From a checkpoint of a small transformer trained on Wikipedia: width 256.
Each number is 500 + 50 x the weight over its row's rms, rounded and kept within 0 to 999. Layers, rows and columns count from 0. Numbers have three digits each. The size before them is the row's rms in percent of the matrix's.

# v: layer 6 attention value, 256x256, rms 0.0255, rows 128-152, columns 0-127
# o: layer 6 attention output (transposed), 256x256, rms 0.0383, rows 128-151, columns 0-127
v128 095:395553497473565557454545489515414498494463521439601514473446471557472510627513500481565503545546555511617557501460572523639502425480467499473554438574486545509508507490552499511504542389472493500550515550504507500454474572529486532448516492625548464470523505526513497506492510488423442490506456432551509487537483465452568476555422457488519478485723457482510536419512486559507446544498
o128 091:610446529497468420486442488457601527493458457589471564442542495361511480415525483501437538482503462488427456505512463510475478497550536482517504539452526477481444491525403481534441556597482467471425488401501567470594559412509522541509476493452474633486499476521419495441492530486545518516583487553477515512446522497512423578397513562537500531569331508505354577552457477486490548488508
v129 105:570502555451598514484464499517590564601599435596543517529418460522518476458517449405417525455490503502518551511474448532448506505495535403490568420480552403474466526554515556495490560553505436522457492491444475548464481400522523473572483498427521489533341503537500567540482548466439595542517475538469491483546512493526487423454563467495576476543484525594517496518563584527579520445482
o129 108:450507483516436511490521473513421449400423448566514454478635525498486554549540529464587531501473460422504463563504484460545471458443546463494531534534550561514610625520463487529555513539546507410554489452553446522557546522515478523487496514459482463531544504466433510418485476514537502537548498413546434506492457539502459494444481490566416469499507543433509532426505406462437531576560
v130 102:485518518548495483517588465380440471565542530503499456452496553529558506618539572594471449475558507458463571589554601513602403558569439535493455513504391609474517515459530546598522435455489457448519464480551512449429548415535560499531419433518508543545463417574464485400498431598518492475485548534468492553548536478542483545544446537482424510404556503512428447468536478540383578535528
o130 101:496496514440535553532480521591503477458471472466488500519415423484479448532457398463484595517468438545448477439443381540490554411478527521466495517502490494537513417546408492465504516502468528558501515549400585406536424595508507499504527454461543565435509584421601450603532546394550467460539480453502535492440422492445588504499560457507508524473494512566496458563471521447535428450487
v131 097:515497488575481453479566436556515422508454348502504561469563498487519504503513499566477500527506489493573539462524497468529420579477394627647491507607474486553513442487538423498484530397483508524509476501529538522438577432577563470389479543531510530483492501452488520502494475450465531540508484526508481464577547530455548489554477507490550505552617518487479443488485503491513480485532
o131 096:501565548450504521491419619423485616470459638487552504510464478465545464512522476439543498473549474552517489524455546538456546483574533488375504547388457558412472524480356474522468522585465483553467542444457545544526451545390425585515501532462454531445474493576525530509480464513458507499515491412536546596408462440527455604405443429485489439431426548545488527523521456495463492544422
v132 096:558394511461583502524553563516356502458380545496552474498541504448584509431503567580594515580495440573513461420531471455531439391545501344582466546520526495510533637476530475438518533511491505508559411459530613487563518542574470470470446468544533513499440507478470442497540575519462421618527552486499513444446562447492477545584514478479502469548485483504549571550434487442430526420433
o132 092:505594447503444500499463476449597501511612534436518529501499465581491444439489419487378582524481466523520480535558513583491615556520434628517526460460467442436529452458476426549494498470524555571476520458487444553457509469464506534505561491464541487535557445570513609459463424438487551442495440456504448513459508593598549511452373465517488527507543468480483468485535427510560478524568
v133 099:517461492541534545535458480584445445477547553413433447560465472496552495464472449437474470460523525629589425513479571481492569540548478396591438451512507549374542472597545442515502546495444400456473522527405489565564519518505528538431400533488486503499486532573600486461449462418423537523578470426540472577465563565488486495558455544479540503610492518470466388455542527546422488569573
o133 096:470581500533422485511525472401551570549558426550431590439509538460483503500580490527538448559492499408498511500467516524505430537433520485483608472462545499570491526469466569481551433486656484531491486446514418506505498467537474436559463539504567527501487457442502496517459566540502501454414525584471426499610489441482443490372486485531479506368494449499496583516478431425550546481486
v134 102:494566477539551529579539498529541496492602456569545516578398549425479538535541399365468480471484588569509550507552481544411561568396497354546508423431490506558545498619498473485491518589478534571530475513458519522593464372393608453487508466516504525495543493401546568568495484438446552485510421481571505553517421525445545479510522478514487492526458546489445489480440484526485525482461
o134 101:493406593495444368400467534478511501545434581586486516552536486525518487515475544600560490550484477517452515512521417398562395453481502534492560503502520532426484559380595475441532478467524395449497541532560468562449547531502396520516451548510418416509406483533497447396435543586515500451536523514500428528535498453517505524390472559549582492493494451501524490496601491570522508513537
v135 104:540408520499526528470408584405516568446551422588578526519521535488518444444467509540529514507444541475363518500541451486538441494457498501455458420466424415453525498546520471431431505410486480542466470504474446468579487476536515469609447486419527511443408513484449530434531434548539500527521545518549493538488476523453529477466534591484406425479510638577558444484494422507511522489528
o135 105:457522499478416439490557439561397464502431597438478435498539482547502527518482437471466540495508378552444518469458558486450594564557505489491482528539593520530484507377608595543548513575534553484511539488452596473430564499432520530364546497543497429526571455563559423546477479436577478536483500399555520474497553477569521579548402432496572553555512424421403505496492426540520453487474
v136 094:547525580487536544536406534447424554456586448542550446418518394569555446467493527462496541505556522507508564533387584516507371481591583474501509521436436568492513466501505522472506523489567451556477463434447494539437452372493486513586574513503475482493479516598472627485458455502467594548549518519468540482437430462520466479578528472523506523541579550514447572455508462462491436513540
o136 098:470568479498495484473584490576546493530478534445520533623525517440542455596534463481552513536419450436509524489483438452484561412467520504499448548548615445482597591585518511562553505512537477464539499439521441505543516519550528502468401496445561473492536504539540484460501627476470453469461423399439446519527528564541427479427486492537527477498469433548501474518512514573451508553506
v137 098:521463544494560537506479427554443522493446430532532544440497486428471518539470510460553534555560408470505465470521517538430532636496547601487432487488475523436397449474479502575458433600510484579459458674473612515470461488684537495530493562514495538430572491533527503564447543545423535591536497533495486475543478467472485489488478466509363506516607452445463487552462450519478475509492
o137 098:460517442563432472499472589434534561553588569428520443458555521441502498501574455452505440401458551476443497513484461451497436406514510427500556508444564480520574486446574456476519591428480516496544540406508478542547532382407505505500516446478486346565469531511451542497495482444443484416469530443487509472422480535547508582513472572461561503484405564511473547505541512540514477473522
v138 098:474569471558399563518524450526518513442485532436483459486490428552399520605442391461610533529496462538523543510445481599485493569520441564572484505444501520564533468452560510530496510554489522507482464556555544424547527378447488500343523450542421483489587566452511513411556446392622493443541475500533542536469505470451569536467550523485552478541482459444484525505531510425488496451563
o138 104:482453552459577407517532467506503461558501407530422581595435480456542493435569500495429462466493579500551451482558495434514440462470449490534478481483496481372485520547435484485562432480473456459542538509468540486460463602447431487526550532494509625452453489477495504574477554616442433542466503590505469560566476471508480532502458555553430491419525496566546483492527574583486522557490
v139 099:554549444619581431563416549670508489485459466474512466517441451510564572502500476464508472456523559525465463490526491469500440442491487422471554484544554498532507499422471545461598479464487502569411514541449537520512506488520661572427497469541489502465571466445539536458492486495522522439568478483485539499453469522473519450490400493509420562542579503437419506461477538447473453508488
o139 099:459465566395425499505523432392534536525503455499508531519562570477486450520504502515525494544453432567519495548519522589459517482406507541516552488453507515441506518553505510524375551551512440428511491511573518410473484588492435478543396461508550535522541552444452401487501466454431519576465451514461472527554506424476513536516550494568645420478468549562560525568582491576532497534502
v140 094:525451478517499543478445460479566425594533463465631589529422495603547529474476449548506504465545460655467499460427419513425481607596577507562529464423484404501508527565460501606425446424491453562368564484524534606438500502437430527521484553463501519425493515441411477511494528457510539465505454511502543553538478375531451499490480472543496505546449527558480515462558520518557459476530
o140 099:537528554523505474455552497509443603478519507652467517571671477412460544511502579471462492510456501407563525571574563404500448467384495479464507547463499552469512459451544511467545509526450537411536472537475400503570480506536503482439514459510441529565516404514526509494473495511448374484517592467503491468516494591528468414410551568533497455489512513494453489438489445495530531550501
v141 097:421609451451437494477399441447435514538568466511406521438543538500520448498557469420422557466459422503530483542530474457538503562426532601537490429488540526628419487458458565515455492416496453549510559426504455531502541477462581507464535557556448505563541468624549459440461531540489435442470560477552478474552502409488429465464530562497550524485636451550407528558489534601470502439478
o141 092:526398545546482492484499488484508529417427490525522497606439552506511528541540511590510442534513533503523607409505476525570475461593437441520541500415490470406585463556515484472522487575470450454483438522408515483546479464525446535508496499473523594474507405437499541590579448448445547537537469513431519533447480516464606528479489429536541522444432558449561452548505463400466505497522
v142 095:532440470449489624515453550429508436522503479454534445448430447455514498451508459532488525546541480578562554489509489499514511516473505547517517531521496519356472480588479463616558506517431506523443498500443445513458504510555496467496431568501466468476512511478520490465545479536542452451580632480510500406581446447500594438595437476496512475535512454584492506481427453519526440576519
o142 097:496569547472449443416468462537488581559479540606496579515638498546480488500488541506448533493425457445479493523488529472468470516511537419515517532497501487530481529477487504449471554473560532499498496487482553506526560450577506568470491419502510539477514474522550447556474525439419529571504463473432545587531530506451435560344551523433544489460476600487468478530509469468507524434472
v143 099:528487461430562523513485454473575461485493518489400433533532438524498558521506488422435504477631492508480471479409525433400557508527557582518488485460575456495497466498537474483585507521404535549413374484544493562531508521502518448450511556554533486462475455462483409573549609509514514477569452510543496518476502411474597448519551468485513462623555581468511551510610462520506494530434
o143 095:467500537546454474462436539551448517532476538558674530458475502541504513533513559528589604519391443453511517572559498579558463423470468438534436551548540523497542510542443459530455500475520476512531518527544498517465513523452626494562602466467429436517466568581469542452416510513495513481440548483443455530548432592480456520441488448559518514444440495543462461556467490457487496492577
v144 100:526582470515458563574503517518475503393519562447523465569470505528550491512472494457580608448575460570432526424455552469497403541468506541487483516442373553431502579440490544497541452462468496603505539583558536468520470357485613562434388469607464496467562452372541606542498522459432518390546487509565458443401488491474547466500519503485427469464490494531482572552544489484485511503442
o144 106:460511560520564468413556515435558550621523502569478521549413473481483501545458552512445424546480554517571453525569481481540562437490474500486520461479572463460469424516552428497457486544490469474498480538404507451497508634540480401548493505445470445524471494519417386444461476541502441539476541535472483539568494424461566669432450522519614515463501573468446518472481504542528546414448
v145 093:484507444555446507525547454469455484532502546510424535435462475512479560583590569516582515539514458415501511511639584429507476547479494537503473428610524661531458537434504504513576453610528458528474427557525508487495504475505537456328529551534515469454562366609494464422492469482577435486560444493512512426603513448508504434530511521512437502575543475443570549544418460553556512565526
o145 093:467431553479490485546417541537584513519425437467514491472475507489553476477518490463444494487506562551440465503492420569456572439517399511474538578370464433482489437516453512485418575410417489485500507516467548516545513514489534545597437422514515543504463595444511554568647448494452551553480530602435462553410448481484548646505478539498547492426457469553454421560664597500442507462468
v146 096:575447495496443457540534499483489595544541477562576469435515534477555398506516460439475564534381501531538514533541463516461429553481558573609505477487458414556419595499507479423462527477549525516588392445499521524477454457614438507580405570502537503447430534518540391545455526507467515526451490521507504499483523399521498484473504551503568593505511515550482526413570453471386498493468
o146 096:539571534535577496433496541464492427488448513483478492530478453525516514458525492577507512421488413517486547479566558535550528422570511450519483558481526483463585508452361510503609426471424546466475556537497457560563548475412492540437595509485486610539580403478552559505513436507512486511561547425508580563495422613465463489447541471461420431507521560467508489614449519467548453534556
v147 097:574464486423530495526478522578512439526442536498448494422549456508477551498476594521590515481480487579384441381514449566488484515544468478547489471522441461567535508508548483489507520436544484454542474575473494477389551583557544560510491439533509526465524550481448470535542545516508481565446613449455485398549495471472493597427479477498538525471427484451486566457471533457428579565471
o147 095:379472487544535512458520546418471478404530487420557563533405512518483464483569491498411508526472544467618549551513495517525615493540486463536486521530543468488486509413334514562496436490479614606483477471511555546609438491455454456438575503438471501510559460542428504486464422457528472518488435549541513537451541495566469494597520530418450508498582475496509474559532506534577513391514
v148 094:414566440496482480540529501472520445448449507517602545565492474556551454637463492483647495508583550609495466514477485554492448385423506511474542532436636497611440441487482482535515562373494516596582524554486448440503451474529540444561492475483433460448456561503440465518535546457406476482549568447519536517470516463470562503450504412508410484473538525555524499470470555517453477494381
o148 096:529460542453545481522453441516505541529545409558483515522508560470437541403535573512377471504371493504536500540503536482553504516527514542553496564526433452460599581491558490550497425647427507387497403472450534519533550568444509462513563434532488534545550436483509515444445506537599543442425407564469570505532511519503460478540604543522599446524520473540451528502507462481501533541540
v149 106:537555514534597512482521485561417474472417526483453403503439526502522507486460461471539442524514467604472536533502493576463499439479490468558570523448533502492516482557551453517506534405482460508542477573468563465540588542528518494441425456472490525492483554469513578490438495533452474437478483479520463511537506506478472502490495542464512518467560473490436526546509544502430520449484
o149 105:531511451479414477487435430413596466512538425488481618466555482470511445523557532492456516447441603460561474476522458485513491488521541533567504484439418503456580517448383440540455418533483502454518539474568429514472518489484433488540525534486539564482652507492530478476513491474440514546526477502422520489487498498538465456517529407553457537477508452488631527500468498501498499530575
v150 099:511547517607468485577572497481532534562492435451604460554363536473499547404518506557457550488553547536519480459466399494558504557474524402493523521622520299451419458556481583597432450447469570518520451490430505523459502530408547487502448432477444507507510453471429497505501504502602493519394488486478505555500492454502576435483492529458410436482487512538445491358501534545460492472556
o150 095:434415483434555491481425511547498424482478510602469551520627471488533518563513533438507441567449530470461464458547588443489522457499519519366456481400491717576520535463532435442511537628564419484462498546511566491532525506505523531514485488493511473545398519524502438492465562513568517465536516532542549482522501438483495610512533490455570471555465471472476442550547396523525643519529
v151 096:464553474499468552505515462568524415467547530532501457487616498468566457506531484485355481492501530486561527548440466465518564493512539621479555479616593527442485384474503501400475516563584459497535393463462404540535514482523540542489553573492471560534486598488561554516445457524479646398550513484480492592461439535563597480566545511519486484577464528555524557390492588419538419505593
o151 096:503582529526463468467492513472450533488480514487441533537466554532459524519551551444634500423472502452491536521472590550491403503493465409595473524486477418581592604536518518541583534486466536386546543486489507442506525509536401495584437494503485496491486514523405498465584520503434415555460468528476441443541513478445404411456530456492465475509557492442511517549483402573427533626491
v152 098:484515489491498465521506518437542517491475507518585509520537561453560377502418468491476500414517595567484499391537472621549552558513447546433465492537397533511457498601411445510475405472423565635532519498513447491527480540537471451572386487526463518433476473468493469534402495445490558543448513486431501492554470496468590460473436521511522566445595547453463432441409452525481538539385